Each number is 128 + 32 x the weight over its row's rms, rounded and kept within 0 to 255. Layers, rows and columns count from 0. The size above them is the row's rms in percent of the matrix's.

# layer 4 attention query, 128x128, rms 0.124, rows 0-53, columns 0-127
size [ 99  77  80  81  79  89  70  99  79  83  78  74  68  86  81  69  91  94  91  80  98  97  91  91  91  86  81  92  96  89  96  98  92  83  98  86 100 115  79 144 111 136 154 119 130 136 143 125 135 131 147 133 114 138]
[[132 153 162 156 154 117 149  65  90 131 152 162 104 125 141 139 162 115  66 108  95 113 170 113  87 145 179 155 101 102  75  95 149  66  49 131 153 117 187 173 136 115 148  98  73 102  97  71 139  64 144  76 106 120 125 127  61 159 175  75 140 147 184 131 141 143 164  98 157  70 134 158 163 141  95  68 147 117 129 105 117 135 121 111 140 130 121 110 138  97  27  95 111 132  89 147 126  87 140  91 122 111 176 135 110 128  97 136 139 137 138 127 168 145 129 187  76 135 111 130 162 134 171 125 126 174 128 115]
 [125 155  91 150 113 119 125 184 189 134 111  92 176 175 147  71 107 121 174 176 110 157 149 146 113 181 100  98 122 137 117  92 134 177 167  76 110 182 111 103 178 212  81 137 159 114 142 166  94 149 116 172  83 161 182 101 107 167 136 116 190 152 132 104  74 171 124 126 102 151 191 136 127 156 127 142 159 142 135 124 109  65 143 142 136 180  78 130 190 125 148 129  91  97 109 132 129 136 131 184 134 148 104 145 140 136  70 108 162 156 118 137 106 154 130 122 161 107 157 116 111 150 106 120  89  36 147 108]
 [115 131 174 159 138 142 158  77 127 136 118 155  95 107 141 195 196 106  39 100 116 125 124  87 119  73 163 133 136 133 111 121 143 106 111 160 185 102 184 169 105  92 167 119  98 155 131 119 129  70 142  63 141 157  80 115 108 146 144 119  64 132 166 180 178 166 117 141 140  48 100 165 106  83  90  94 134 115 171 149  91 178 112  80 134 112 155 109 109  96  56 116 152 151 124 109 139 137 122  94 148 136 161 112 109 151 135 136 107 149 158 118 124 110 106 183 105 174  91 156 147 101 163  95 176 172  97 117]
 [134 174 133 147 121  63 191 114 112 134 130 154 138 158 134 115 151 121  84 125 124 126 194  67  98  87 166 131 108 169  76  93 145  57  56 126 135 100 189 143 134 126 134  94  99 116 106 100 149  96 132  78 100 121  79 100 113 169 181  82 157 159 151 130 188  90 144 130 149  96 158 159 127 147  56  74 173 104  96 143 109  89 100 126 110 123 173 124 137  95  53  87 154  91  63  96 112  96 143 123 105 152 156 114 107 111  98 130 143 152 150 102 170 149 123 166  70 169 159 154 120 101 157 115 131 127 131 109]
 [121  43 144  82 101 150 138 140  99 108 187 101  78  88 156 137  86 131 100 136 148  89  96 187 199 136 114 129 151  85 145 159  99 182 191 117 137  96  76 131  96 118 129 134 114 154  93 131 127 176 120 150 144 140 130 124 142  74  85 165  94  63  62 157 154 104 137 115  97 129 123 104 156 127 197 164 109 148 154 156 160 140 168  79 123 121 133 212 106 140 177 184 126 152 139 164 159 115 126 100 130  87  90 121 130 175 174 139 144  88  96 157  85 123 107 131 163 120 160 128 164 148  84  97 115 132 130 157]
 [125 108 153 121  91 143 147 143  99  76  67 116 130 118 123 116 159 143 123 119 179 127 134  67 144 106 135 121 119 170 134 117 117 111 118 107 138  94 151 188 143 101 167 187 120 110 152 105 135 151 150  93 155 146 119 132 162 186 151 141 111 185 155 203 160 116  78 147 179  52  82 143 142  91  97 113 175 143 112 181 104 173 110 101 134  82 174 133 134  60  83 183 111  98 125 124 140  89 106  75  78  86 118 102 146  81 157 134  94 136 160 116 132  92  82 188 110 168 137 130 125  58 190  86 139 130 139 125]
 [115  68 128  97 118 138  61 151 117 111 127 104  93 108 131 114 111 124 142 161 124 110  97  99 175 156 129  98 147  98 158 146 117 147 157 149 176 147  93  89 116 109 110 190 116 145  81 178 161 212  65 133 143 101 132 122 119 155  75 197  87  70 116 159 130 112 124 132  85 136 119  91 173 157 163 146 111 151 131 140 179 120 105  92 133 123 122 213 134 160 173 101 135 180 183 165 125 125 117  92 142 133  74 138 160 133 177 100 105  86  96 153  82  59 117 123 156 132 176  84 121 141  94  70 141 174 128 128]
 [108 164 173 126 139 123 164  91  73 142 114 137 130 122 113 149 164 115  87 130 146  89 166 115 111 105 143 153 123 135  79 101  89 127  86 127 126 112 160 170 109  84 128 131  96 118 121 105 109  90 144  69 142 100  90 143  86 141 174  73  87 161 164 144 168 111 105  87 142  41 111 172 139 120  73  85 115 109 140 162 129 155  84 114 114  97 177 132  80  84  34 129 128 125  71 135 176  91 130  62 133 137 191 123 143 146 142  98  87 143 139 147 156 147 104 207 107 181 119 126 163  88 136 121 159 164 178 109]
 [147 121  95 160 115 142 132 185 104 117  97 106 159 147 124  66 138 126 151 123 163 115 144  74 108 156 134 116  89 187 158 129  90  76 120 104 155 134 183 116 142 112 172 144 137  84 128 116 119 166 134  99 170 149 139 104 181 175 157 157 157 138 121 133 114  76 135 132 106 157 151 175 212 122 111 150 157 134  84 180 137 147  65 171 136 107 130 156 140 116  73 206 173 105 112 140 138 128  75  93 116 134  81 115 141  39 148 119 130 108 137  84 174 137 108 115 122  99 102 162  79  25 107 117 147  94 130 122]
 [152 190 153  92  89 182  80 152 111  90  64 127 184 137  70  78  91 168 151  94 147 130 130 110 135 125 165 111 134 120 114 120  80 213 130 140  87 144  87 113 164 152 105 132 158  85 132 187 122 141  83 169 132 121 176 174 117 138 124 107 123 106 131 178  98 123 111 118 112 160 111  70 167 148 125 153 120 146 105 121 134  58 143  61 125 142 147 186 123 158 164 152 101 155 125 147 152 115 165 162  83 146 124 138 166 176 159  61 176  85 149 125 138 115  67  69 130  97 155  93  99 157 133 140 107 126 115 156]
 [116 139  97  20 111 129 110 111  99  69 167 152  72 134  89 151 114 144 126 105 153 161 106 155 145 147 109 144 143  54 140 157 137 170 138  70 104 120  87 156 138  70  85  89 159 119 150 141 142 141 145 182 154 130 130 183 113 125  79 140 130 135 125 142  99 127  61 136  96 138 138  95 120 155 139 173  95 157 143 127  91  49 197  90 102 139 120  96  83 109 181 178 118 110 132 187 119 178 132 159  98 110 138 193 124 158 112 153 111  93 111 136  97 138 140 115 143  91 122  69 158 124 134 148  77 122  79 155]
 [115 119 140 120 119 164 127 171 161 145 135 122 102  36 188 104 120 104 100 166  88 124 115 124 142  94  98 131 140  74 132 131 144 169 134 126 166 174 149 148  64 100  91 149 134 162 145 137 160 166 135 133 116 157 145  43 136 104  87 181 139 118 183 147 139 187 107 154 137 126  85 124 147 115 152  90 163 133  85 150 143 202 161 129 172 121 140 141 139 152 227 113 119 151 166 106  97 123 157  95 156 149 101 139  97  94 107 172 171 136 128 171  79 115 213 120 132 145 137 169 164 183 151 154 113  82 126 125]
 [120 109 133  79 157 132 206  94 131 163 222 166 111  73 144 157 110 107 110 178 145 141 117 138 160 110  96 121 208  93 157 170 147 149 174 132 160 147  66 135 113  61 117 134 114 136 158  99 136 108 128 118 120 162 114  96 110  82  84 194 123 134 164 149 114 102 144 153 116 148  93 119  70 134 140 134 190 175 151 152 106 166 140  90 139 119 133 159 150 115 192 111 147 144 162 139 119 114  99 128 135 114  92 162  93 115 132 164 117 119  87 143  64 135 207 102 106 131 119 102 188 169  92  65 113 111 133 103]
 [107  96 139 164 118 136 123 170 132  61  77  94 149 113 131  73 118 120 151  93 124 153 119  94 194 173 131 104 109 169 182 123 115  57 158 111 130 116 129  99  73 112 123 173 155 115 143  79  77 153 115 145 148 132 153 115 131 190 136 132  87 163 134 144  61  76  59 122  90 145 173 141 118 157 153 147 178 119 175 108 108 114  67  73 128 117 117 137 140 108 119 147 134  73 184 114  81 139  82 133 121 138  87 141 137  87 152 132  80 132 126  77 144 127  79 104 162 130 136 139  84  43 114  90 142 145 161 166]
 [129 129  88 149 102  94 171 167 157 115 105 179 197 143 143 113 121 159 180 129 125 123 125 126 168 129 139 126  93 152 167  83 112 100 152 101 112 143 134  74 138 171 135 107 136 103 117 139 160 138 108 148 104 135 156 126  97 131 112 151 120 169 106 141 133 111 105 195 160 134 109 111 144 103 155 137 212 123 122 105 106  83 130  95 120 172  86 115 197 153 151 101  74 110 179  36 110 173 117 166  78 178  90 147  93 106 134 130 172 175 125 118 105  87 135  18 129  84 122 101  86 122 118 115 117  56 118 151]
 [143  54 204 141  96 109 126 142 159 130 150 112 117 123 137 128 111 153  47  90  94 103  45 137 169 125 117 116 127  91 120 136 174 127 122 153 165 105 125 140  81 122 107  87 160 166  80 209  76 116 122 154 164 115  87 133 154 139 170 106 114 110 175 140 121 125  94 124 179  95  89  92 167 143 155  91  93  96 113 113 132 163 149 122  92 116  99 189 131 168 114  74 101 169 150 141 102 140 155 148 154  68 152 111 126 130  67 130 110 133 107 174  81 114 174 158 191 113 105 165 153 147  99 111 187 153 143 139]
 [146 126 130  85 129 121 159 164 171 120 190 145 114 125  89 114 175 165 109 197 148 172 141  67 168  86 147 143 188 123 130 129 125 142 104 135 125 171  82 143 114  97 127 129 141 168 199 159 127 139 136 187 152 234 167 127 148 103  97 155 152 130 103 123 130  76 148 132 100 159 118 114 192 130 115 144 124 138 125 165  85 103 178 110  86 126 122  95 160 128 136 161 127 121 148 156 115  96 121 123  85 133 136 147 135 148 152 125 224  88  93 133  99 124 166  61  63 147 158 147 165 165 161  93  96 131  75 124]
 [146  95 177 103 142 119 104 142 187 126 137 114 120  84 101 127  96 134  70 143 150 108  37 126 160 105 136 110 184 115 163 122 131 173 189 137 158 153  91 173  47  75 107 181 114 153 118 127 112 146 123 165 153 138 127 162 167 172  98 130 105 165 119 142  70 121  77  76 137 132 135  96 168 151 132 144 160 164 113 169 165  98 147  49 104 106 134 128  94 163 159 112 146 177 165 167 142 148 107 128 107 140 106 158 130 111 123 115  55 139 120 181  73  86 165 134 153 129 137  77 114  78 134  83 132 167 118 154]
 [170 137 117  94 104 183  94 118 154 124 137  80 150 155  80 142 173 115 108 126 174 159 138 108 105 102 143 147 109  95  64 112 118 139 129 104 126 141 109 153 135 128 140 117 107 159 147 109 126  94  97 113  65 124 113 167 159 124 146  50 140 110 167 124 152 148 156  86 182  67 139 150 150 114  59 156  94 101 108 152 101  93  92 175 135  94 168 150  87 124  61 147 172 156  93 179 139 104 141 128 134 147 200  71 142 199 127  83 129 131 153 138 129 161  57 158  51 144 151  98 177 132 129  89 100 167 124 114]
 [156  85  79  76 111 129 127 130 136 141  97 157 138 133 137 189  61 154 191 140 106 112 139 135 135 164 136 145 113 124 146 141 133 130 166  98 102 177 100 176 110 106 168  90 106 114 122 112 124 130 180 173  83  69  83 127 155  95  76 162 129 141  63 127 182 204 164 103 141 137 123 155  66 147 132 203 105 181 113 161 138 109 115  54 150 132 136 108 110 128 148 103 156 135 103 165 155 135  49 135  95 102 115 142  85 117 121 120 112 153 115 143 148 162 103 187 159 149 152 148 129 107  78 175  82 156 123  75]
 [125 162 130 100 134 123 138 174 117  72 132 202 186 191 165  91 134 136 213 153 167 141 144  81 147 165 130  97  74 181 155 107 128 112  92 134  99 178 130  97 127 137 111 152 138  78 137  99  99 149 182 163 117 118 179  86  70 105 120 168 165 138 107 136 144 158  99 151 114 160 125 135 120 125 130 176 130 163 173 158 121 164  58  75 112 132 180 143 136  56  80 129 112 120 128 129  99  98 149 160 113 114  85 108 110  88 174 115 135 139  87  72 138 153  94 125 141 148 150 171 123 111 102 148  83 138 125  62]
 [157  93 109 118 138 116 144 135 160  15  94 116 129 141 117  94 174 158 110 182 142 144 125 125 175 123 152 101 137 156 152 132  96 165 156 158 116 120 108 164  34  57  69 137 166 120 120 123 113 130  97 205 190 124 174 139 140 125 109 142 103 143  91 116 137  71 137 148  78 195 131  82 160 180 122 176  95 189  87 143 111 117 156  74 114 133 150 144 147 139 120 123 128 139 140 182 104 122 145 168 122 111 121 148 119 120 136 164 143 113  93 151 109  91  95 106 185 102 160 159 141 184 133 103 100 148  94 168]
 [122 152 151 108 148 155 125 129 164  95  82 150 112 110  97 151 137 187 200 114 103  93  63  76 120 139 156 113 131 173 188 127  84 100 107 153 144 109 126 148  71 152 122 146 150 104 112  80 117 110 114 164  90 174 138 146 121 179  97 141 125 189  82  86 107 136 100 107 141 133 172 150 100 138 109 177 141 170 140 120 161  81  87 119 174 158 157  87  96 167 119 148 194 124 183 136 118 148 111  89  79 130  96 152  98  78 158 106  62 112 147 112 124 111 127  61  96 127 180 117 105  53 134 151 139 108  87 174]
 [147 144  97 141  92 108 173 165  40 141 145 137 157 122 115 140  67 165 124 100 109  99 161 181  69 130 135 138 105 113  86 122 121 120  86 127 113  97 185 129 214 159 142  89 136 157 124 152 145 157 149  95 173 111 127 105 115 108 146 135 167  68 120 104  93 129 132 172 146 126 102 119  92  95 127  93 159  96  98 140 108 107 147 114 230 152 123 143 139 143 132 160  79 119 104  89 195 141 122 113 105 101 137  93 193 158 171 153 181  84 132 106 172 147 136 167 109 141 104 157 154 191  76 148 144  88 174 129]
 [135  95  87 108 114 118 136 123 128  61 146 108  97  56 145 149 160 158  33 145 173 140 114 134 184  80  96 103 103  84 119 139 138 166 157 125 125 125  69 125  70 100 132 133 141 178 176 190 193 119 115 146 158 114  77 131 160 116  72 105 101 119  80 138 116 142 194 124 121 159 114 114 166 116 113 154  33 112  88 125 119 144 163 141  55 139 127 133 149 137 147 119 149 161 133 159 106 130 134 170 158 103 156 160 113 190  86 165 142 123 132 164  53 110 138 116  90 100 164  89 141 125 131 113 142 145 120 126]
 [106 117 102  97 129 109 181 147 120 115 136 157 148  88 172 109 103 178 138 154 117 115  26 142 190 111 159 119 115 118 181 146 106 123 155 150 106 144 153 124 102 119 153 133 108 126 187 130 141 164 149 203 152 171 171 116  82 155  85 171 133 124 111 140 120 111 139 191 172 166 148 137 192 156 130 150 181 152  64 179 202 160 129  77 157 161 110  91  96 177 156 135  94 157 160  94  79 105 104 117  84 129  83 160  90 110 160 127  83 168  93 148 113 104 147  92 124 122  89 103 115 155  98 129 143 116 107 142]
 [124 138 153 123 102 137  91 140 138 139  60 147 122 127 134 122 172 116  65 130 147 139  86 171 146 153 143 164 100  52  59  77 146 115 100 119 171 160 155 104 116 173 137  98 121 174 117 140 119  93 104 110 101 122 168 176 141 158 178  37 109  97 200  91  94 107 129  79 149 116 146 139 151 101 129 122  94  92 101  74 140 120 148 148 143 140 136 159 172 143  84 119 113 166 126 117 114 146 135 133 112  68 226 133 157 162  62 113 170 137 164 141 117 173  91  89 138 115 162 125 186 174 151 141 139 140 154 125]
 [152 101  87  87 105 176  90 132 153 110 130  73 133 154 100 157 140 162  83  80 125 127 170 126 129 137 119 117 145 141  71 136 142 140 167  90 137 105 129 196  85  98 125  67 134 157 119 148 161  97 169 123 109  86  72 132 158 126 107  83 136 142 124 124 145 149 178 105 115 149 112 148 146 144  80 192  48 101  96 121  89 100 164 137  69  78 122 162  89 120 123  97 184 133 116 140 140 144  87 153 154 108 190 124 101 219 100 142 111 105 144 183  84 131 105 206 176 134 112 125 156  79 126 139 139 144  93 144]
 [ 93 148 133 108 131 153 149 100 135 131 168 161  98 118 154 118 120 112 204 124 185 160 140 159 104 146 138 162  97 114 117 205 125 132 116  92 102 191 158 168 154 121 159 168 109 101 145 107 119 125 196 138 124 149 160  97  70 132 140 206 159 137 110 167 141 122  30 101 135 127 121 113 123 144 122 111 140 120 166 190 108 137  86 102 176 123 185 113  73 110 129 105 121 155 142  71 155 127 152 105 168 164  96  79 175 133 146 113  82 155 144  59 163 177 132 148 109 169 119 144 150 157  91 180  73 154 143 127]
 [137  85 103  99 105 115 195 167 143 124 111 149 154 113 131  92 108 178  71 176 120 102 127 187 210 123 102 107 110 137 143 120 103 104 218 176  99 105 104 164  73 123 140  98 128 134 133 114 129 147 186 125 147 125  76  69 187 121 128 113 124 124  96  92 126 113 166 167 137 138 167 113 118 126 125 140 161 177  85 150 163 138 197 113  98 185 131 132 161 109 163  89  79 144 140 189 126 108 177 148  77 116 127 122  86 122 144 171 150 121 113 141 112  78 159 131 135 120 130 166 104 199  71 105 139  86 160 116]
 [149 187 132 142 125 153 127 131 108 114 130  79 154 139  56 167 116 129 169  94 106 142 196 112  86 163  92 190 170 124 106 109 129  92 157  80 135 129 129 138 199 184 133  83 132 101 123 155 180  82 155 124  58 123  79 117 180 104 103 110 126 158 137 104 146 140 192 160  84 125 131 115 135  90  94 110  60 120 141 107 142  37 105 159 100  79 124 112 100  84  82  97 157  90 137 113 173 146 112  99 102 149 140  85 103 147 114 107 117  94 127 119 155 129 152 135 117 117 140 126 100  38 140 135 185 140 124 114]
 [189 197 157  92 124 138 155 129 101 126 166 166  97 166 131 157  78 141 207 182 133  64  74 140  58 143 181 182 158 124 128 141 138  83 115  91 102 154 152 156 207 167 120 100 174 118 158 162 152 151 156 150 169 181 142  89 113  56 127 167 180 133 104 152 161 150 121 175 124 128 149 123  92  86  88 120 155  79 107 118 100 171 150 139 133 164 118  70 124 104 180 135  97  90 166 120 153 151 141 111 119 128  96  96 121 147 154 146 147 130 118 116 146 126 158 112 126 153 127 176 171 138  98 117 119  90 138 104]
 [154  93  78  81 109 119 134 113 143 108 128 109 142 192 159 108 125 152 117 121 136  69 142  94 113 134 144 155 125 184 135 113 105 123 150  90 129 153 133 181  97 119  98  99 172 128 145 167 106 140 160 212 137 154  98 112 175 108  71  96 156 107 131 121 128 128 194 136 185  92 124 140 117 140 107 151  91 153  99 173  98 181 173  95  62 110 140 180 101 111 131 116  98  99  89 189 143 103  51 179 130  88 143 125 113 157  99 174 127 140  91 178 115  84 126 194 112 163 102 155 162 164 170 113 113  69 144  98]
 [ 94  86 123 147 160 111 120 103  59 134 159 107 118 109 138 141 113 126 149 115 110 127 136 109 165 104  99 116 121  93 118 181  98 197 174 102 127 126  83 131 104  80 145 157 121 127 171  85 124 132 124 152 156  99 153 131  98  55 118 220 137 127  99 193 138 180 152 119 109 202 107  72 171 156 124 123 110 140 125 175 105 132 115 121 175 111 147 139 110 137 166 119  82  90 139  66 106 137 130 121 112 136  89 127 130 146 216  78 111 137  84 139 168 113 103 127 167 157 131  85  85 177 176 115  87 183 100 186]
 [ 99 142 123 113 166  89 137 121 178 242 130  85 185 166 131 107 171 132  95 129 142 155  64 159  77 146 129 162 161 147 152 139 101 171 130 156 138 110 118 178 121 155 122 117 142 173  76 120  81 165 120 159 126  95  97 135  91 187 153  91 141  88 178 151 101  56 118 139 207 112 119 130 129  89 157 100 183 136 160  92 157 146 150  96  96 146 111  94 161 116 128 122 121 113 165 136 102 128 126 143 118 103  92 137 110  74  98 130 101  74 142 129  94  86 181  88 127  61 104  94 119 135 146 170 155 100 119 142]
 [140 150 140 174  92 170  65 108 158 185 115 137 113 197  85 140 134 151 135 151 148 155 131  79 104 123 133 132  90 142  71 120 101 162 109  45 130 129  97 145 125  70 106  80 159 161 149 179 134 110 127 188 105 104 133 129 113  57 135 123 133 173 121 116 102 136 156  99  91 137  91 106 122 129  82 109  93 121 159  95  90 154 129 156 120 115 175 170  96  85  87 118 118 161  94 166 151 130 104 170 159  68 207 109 143 169  86 120  91 105 153 132 149 187 100 149 120  84 168 102 149 148 190  96 119 159  99 115]
 [121 129 135 147 128 122  92 124 139  74  94 107 200 155 114 102 133 111 155 140  79 103 116  73 110 106  84 170 123 163 118  78 131 192 122 165 106 153  88 111 158 147 187  94 122  87 151  79 178 183 111 163  53 144 142 135 196 105 111 161 127 152  93 151 147 114 117  86  68 151 138 122 136 166 137 197  91 127 161 164 188  56  83 158 113  70 107 144 118 115 116 114 125  85 109 129  79 102 137 133 139 123 139 102 150 123 128  45 116 132 102 126 111 157 162 144 121 131 168 126  95  64 159 113 106 155 113 159]
 [149 208 131 175 127 131 144 170 116 154 126 180 120 133 145 111  93 160 173 146 169 112 109 167  97 168 151  88 151 164 114 139 133  58 111  83  94  97 167  95 130 100 153 130 126 151 157 127 133 116 149 157 153 138 112 104 153 110 112 136 131 141 133  97  85 174  89 186 170  56 129 147 109 128  71 157 204 131 130 145 112 196 122 135 186 230 148 100 171 117 148  88 177 122 101 162 156 127 143 168 121 144 115  82 135 114 147 193 166 140 134  64 161 102 150 137  64 113 142 133 131 144 119  98 156 138 101 119]
 [107 146 155 154 115 156  57  90 107 147  72 105 134 158 135 112 157  67 192 133 140 122 115  93 103 160 138 148 153  83  95  83 116 117 175 119 176 148 140 188 114 132 127 131 173 130 117 181 118  67 139 162 106  74 163 132 145 142 167 136 214 112 184 146 105 167 140  96 155 160  51 121 133 106 120 155  89  91  84 144  87 123 106 143 112  85 149 153  66 142 108 159 155 115 116 114 158 139 132 119  98  94 151 105 160 119  38 166 126 133 159 167 122 123 162 120  91 103 103 138 181 173 146 147 142 122 160 181]
 [156 159  24 143 130 143 123  92 129 168 130 119 146 121 200  73  95 120 139 137 133 129 170 157  95 125 150 198 154 135  89  98 138 102 154  71 115 119 161 183 123  74  78  95 137 133  88  93 105 144 178 112 136 127 106 176 115 144 133  93 124 101 104  94 159 137  94 142 176  79 127 154 104 121  67  69 144 122 119 104  95 153 156 113 137 166 157 164 102  99 133 102 164 105 111 120 152  96 141 122 136 120 194 105 121 141 174 178 131 122 128  78 192 131 102 181  97 143  88 161 168 139  95 168 116 132 162  59]
 [159 114 142 114 158 138 122  85 145 144 147  85 133 176 145  64 122 154 151 119 127 148 113  92 132 118 222  72 143 152 133 109 135 125 132 145 146 148 115 100 159 149  90 118 145 124  95  37 101 107 103 144 127 139 179 102 126 103 108 183 142 114  96 159 154 177 123 166 148  94 150 134  95 105 142 163 180 160 111 103 128 136 115 148 135 108  86 135 116  72 156 143 120 103  63 146  99  66 144 126 100 200 129  53 135 156 158 198 134 143 102 128 125 145  96 149 205 169 105 175  97 190 109 117  74 175 127 100]
 [186 125 143 185 148  99 120 135 141 153 100  96 116 129 161  26 153 143 144 113 151 180 118 154 148  86 175 125 115  95 173  89 115  73 126 187 154 142 126 166 144 174 142 168 169 164  89 136 170 120 117 123 123 105 156 126  72 127 146 155  85  85 156 129  72 142 124 166 177 117 117 111 131 104 118 114 148 139  55 143  81 120 157  87 151 143  82 115  90  96 160 157 106  99 114  73 126  83 169  87  86 125 126 148 101 112 128 209 108 149 131  82 166 184 155 142 151 142 108 134 101 115 118 173 193 109 146 111]
 [123 161 175 175 143  79 105  76 111 127 112 150 164 123 112 138 109 121 104  93 172  80 139 138 112 162 128  85 128 129  94  85 133 111  91 167 179 168 129  57 123 179 130 174 104 143 140  89  65  90  90 118 140 163 160 154 140 135 107 150 112 103 154 137 124 170 146  94 110 122 188 116 108 151 195 189  91 141 141 113 125  88 101 152 147  72  69 123 156  74 138 148 156 141  95 103 133 195 119 151 101 188 125 128 210 168 157 114 115 130 119 138  96  92 106 163 121 146 158 103 129 159 154  99  65 121 139 198]
 [180 100 136  74 137 160 157 142 179 132 169  81 131  92 135  95  96 115 112 129 157 163 140 131 138 109 236 128  75 174 149 147 188 125  99 160 114 146 102  81 151 123 126 186 173 147 117 154 144 103 125  80 169 133 137 116 114 174 136 154  75  62 112 121 196 117 141  93 151 111 149 101 137 156 140 100 104  86 162 121 160 142 135 148 144 115  85 143 139 133 155 158 142 151 146 126  85 156 109 172 100 167  85  93 167 166 182 116 153 144 108 113 122 160 111 121 159 162 131  64  93 167 159  77  83 171  62 138]
 [168 128 140 146 116 110 121 102 145 116  88 145 113 136 100  55 146 170  95  67 130 110 120 139 162 105 175 110 107 109 145 137 126  97  94 215 175 157 157 120 127 162 170  86 202 147 161 141 189 106 157 161  97 146  95 146 155 122 130 156 112  53 165  79  94 126 146 151 160 130 160 161 154  63 127 186  78 171  67 150  95 108 100 167  68 123 113 133  99 100 163 113 128 106 148  92 163 140 113 150 134 102 114 150  82 126 129 181 170 170 150 101 121 143 136 186  97 105 106 180 103 125 101 119 156 134 109 170]
 [140 158 137 147  88 149 137 178 134 146 161 146 123 124  82 181  86 154 143  70 101 121 121 150 149  92 126  87 130  85  75 132 111 130 108 171  79 142 124 102 134 160 150 133 109 103 149  91 143 165 162 134 164  82 131  83 149 107 154 151  71  85  90 147 126 128 134 179  56 167 127 105 116 102 141 139 154 149  64 103 153 101 113 144 174 114 114 148  93  67 149 189  85 125 120 105  61  93 204  79 139  78 116 137 109 155 133  82 148  66  80 131 102 161 140  91 163 159 126 151  92 202 120 107  91 134 123  92]
 [171 159 121 165 122 129 140 121 168 123 128 136 112 146 123 160 148 170 126 112  82 159  72 186 121 112 106 149 118  99 158  93 103 129 117  97 106 122  95  98 104 156 161  69 131 136 148 182 127 151 116 172  64  66  99  84 114 139 192 154  96 161 154 134 119 122 183  99  72 141 171 124 132 138 125 105 109 160 173 138  74  52 140 159 116 147  74  86 111 163 163  91 112 111 110 193 100 120 143 153  66  86 123  91 130 126  93 115 136 106 107 124  94 163 111 134 157 114 167 132  66 131  99 172 182 187  81 183]
 [149 102 132 133 156 173 132 130 132 186 145  57  87  95 101 165 148 172  85 148 110 187 168 131 123  99 167 205 145 129 152 206 159 166 112 132 127 139 145 129 186 164 158 128 155 138 141 148 124  92 137  92 124 139  96 156 139 104 131 129 114 115 125 137 126 125  87 154 136 133 119 114 148  74  86  37 113  87 165 124 145 157 133 133 128 122 158 134 119 144  85 108 145  65 192  56 134  99 125 127 123 107  95 114 103 122 163  50 173 129 137 105 157 182 176 106 132 107  92  99  84 121 184 107 134 180  72  92]
 [135 119 170 131 150 111 141  86 171 166  64 139 158 136 195 141 119 176  35 123  95 123 114  94  92 136  86 144 152 156 148 113 131 113  97 134 159 148 148  35  92 120 152 130  95 132 124 151  69 127  43  77 117 136 127 136 150 136 145  87 103 125 106 174 129 135 113 106 172  70  80 140 113 148 172 141 117 137 199 139 127 169 141 155 115 146  53 140 182 181 145 124 183 124  84 175  98 133 116 166  98 152  95 127 115 112 140 124 121 177 111 110 127 152 174 144  74 126 130  87  85 111 116 129 162 122 102 157]
 [151 163 137 140 117 116 129  98 114 129  71 132 107 137 126 143 135 124 170 162 131 111 103  76 123 141 123 133 129  85 155  93 176 149 116  84 117 119 125 106  67 114  94 130 106 142  99 137  68 127 101  86 123  94 175 106 126 122 159  88  61 163  93 165  99 140 162 137 143 140 126 124  77 200 108  70  91  98 183  53 170  85 154 132 158 115 125 102 141  70 139 170 115 146 111 169 123  66 141 108  78 166 154 115 132 147  97 195  82  62 109  78 157  97  79 115 164 138 159  84 120  89  93 119 145 164 182 145]
 [106 187 159 103  85 148 110 167 121 137 130  86 158  90  76 103 146  90 136 131 154 110 163 166 190  84 130 123  81 149 149 181 120  73 103 157 139 119 115  93 133 151 130 193 165  89 156 156 147 122 106 140 129 121 125 152 187  95 103  91 157  96 124  50 181  96 150  80 125 212 101 133 123 151 141 137 101 110 118 163 118 130 152 130 121 148 121 168 159 156  80 115 177  91 175 119 153  96 175 183 124  53 151 163 153 135 154 134 138  81 142 140 172 111 155 123 169 105 155  92 127 104 189 119 140 137 154  71]
 [140 139 137 179 148  92  96 129 110 151 116  50 176 150 110 107 152 186  97 157 147 173 150 127 137 118 145 146  33 156  98 105 185 183 140 166 151 156 123 126 130 157 120 116 143 209 131 148 110 104 151 121 131 145  84 137 104 124 114 123  97 138 139 157 108 146 178 115 135 134 189 121 155 184 103  96 129 118 195 101 176  83  82 115 134  64 165 132 152  75 101 123 116 136 149 101 141 154 100 145  98 180 153 125 173 172 123  63 129 169 131 110 165 138 104 136 154 113 148  66 103  92 154  64 133 103  75 145]
 [186 122 147 142 130 208 138 125 131 117  93 136  97 139 110 112  70 168 162  93 124  90  90 146 120 147 148 169 146 106 174 159 117 133  70  84 136 174 122  89 109 106 166 131 157 135 149 166  86  98 158 139 115 121 155  85 151  81  80 174  95  99 165 157 129 109 163 196 172 162 124 122 100 102 130  72  95 177 108  90 110 161 105 146 130 118 140 105 124  68 212 163  85  65 110 164 140  88 109 141 118 123 102 124  98 121 136 176 175  97  75 122 140 170 110 152 174 179 134 172 115 123 142 120 186 106 109 140]
 [ 96 190 148 140 173 131 122  96 160 160  80  90 169 154 166  96 189 165  87 162 101 146 121 135 116  72 101  85 129  96 129 121 131  89 228 120 120  84  88 121 151 122 159 117 116 104  80 150 102 140  98 174  94 107 115 162 156 170 172 125 139 151 128 110  82 114  94 127 136  72  83 120 140 118 144 106 189 145  95 120 131 117  85 117 125 149 108 104 125 152 146 152 102  98  95 138  66  79 129 138  90 127 172 123 109  62 118  92 135 209 206 104 144 155 139 101  81 103 128 131 116 141 142 202 123 142 124 106]]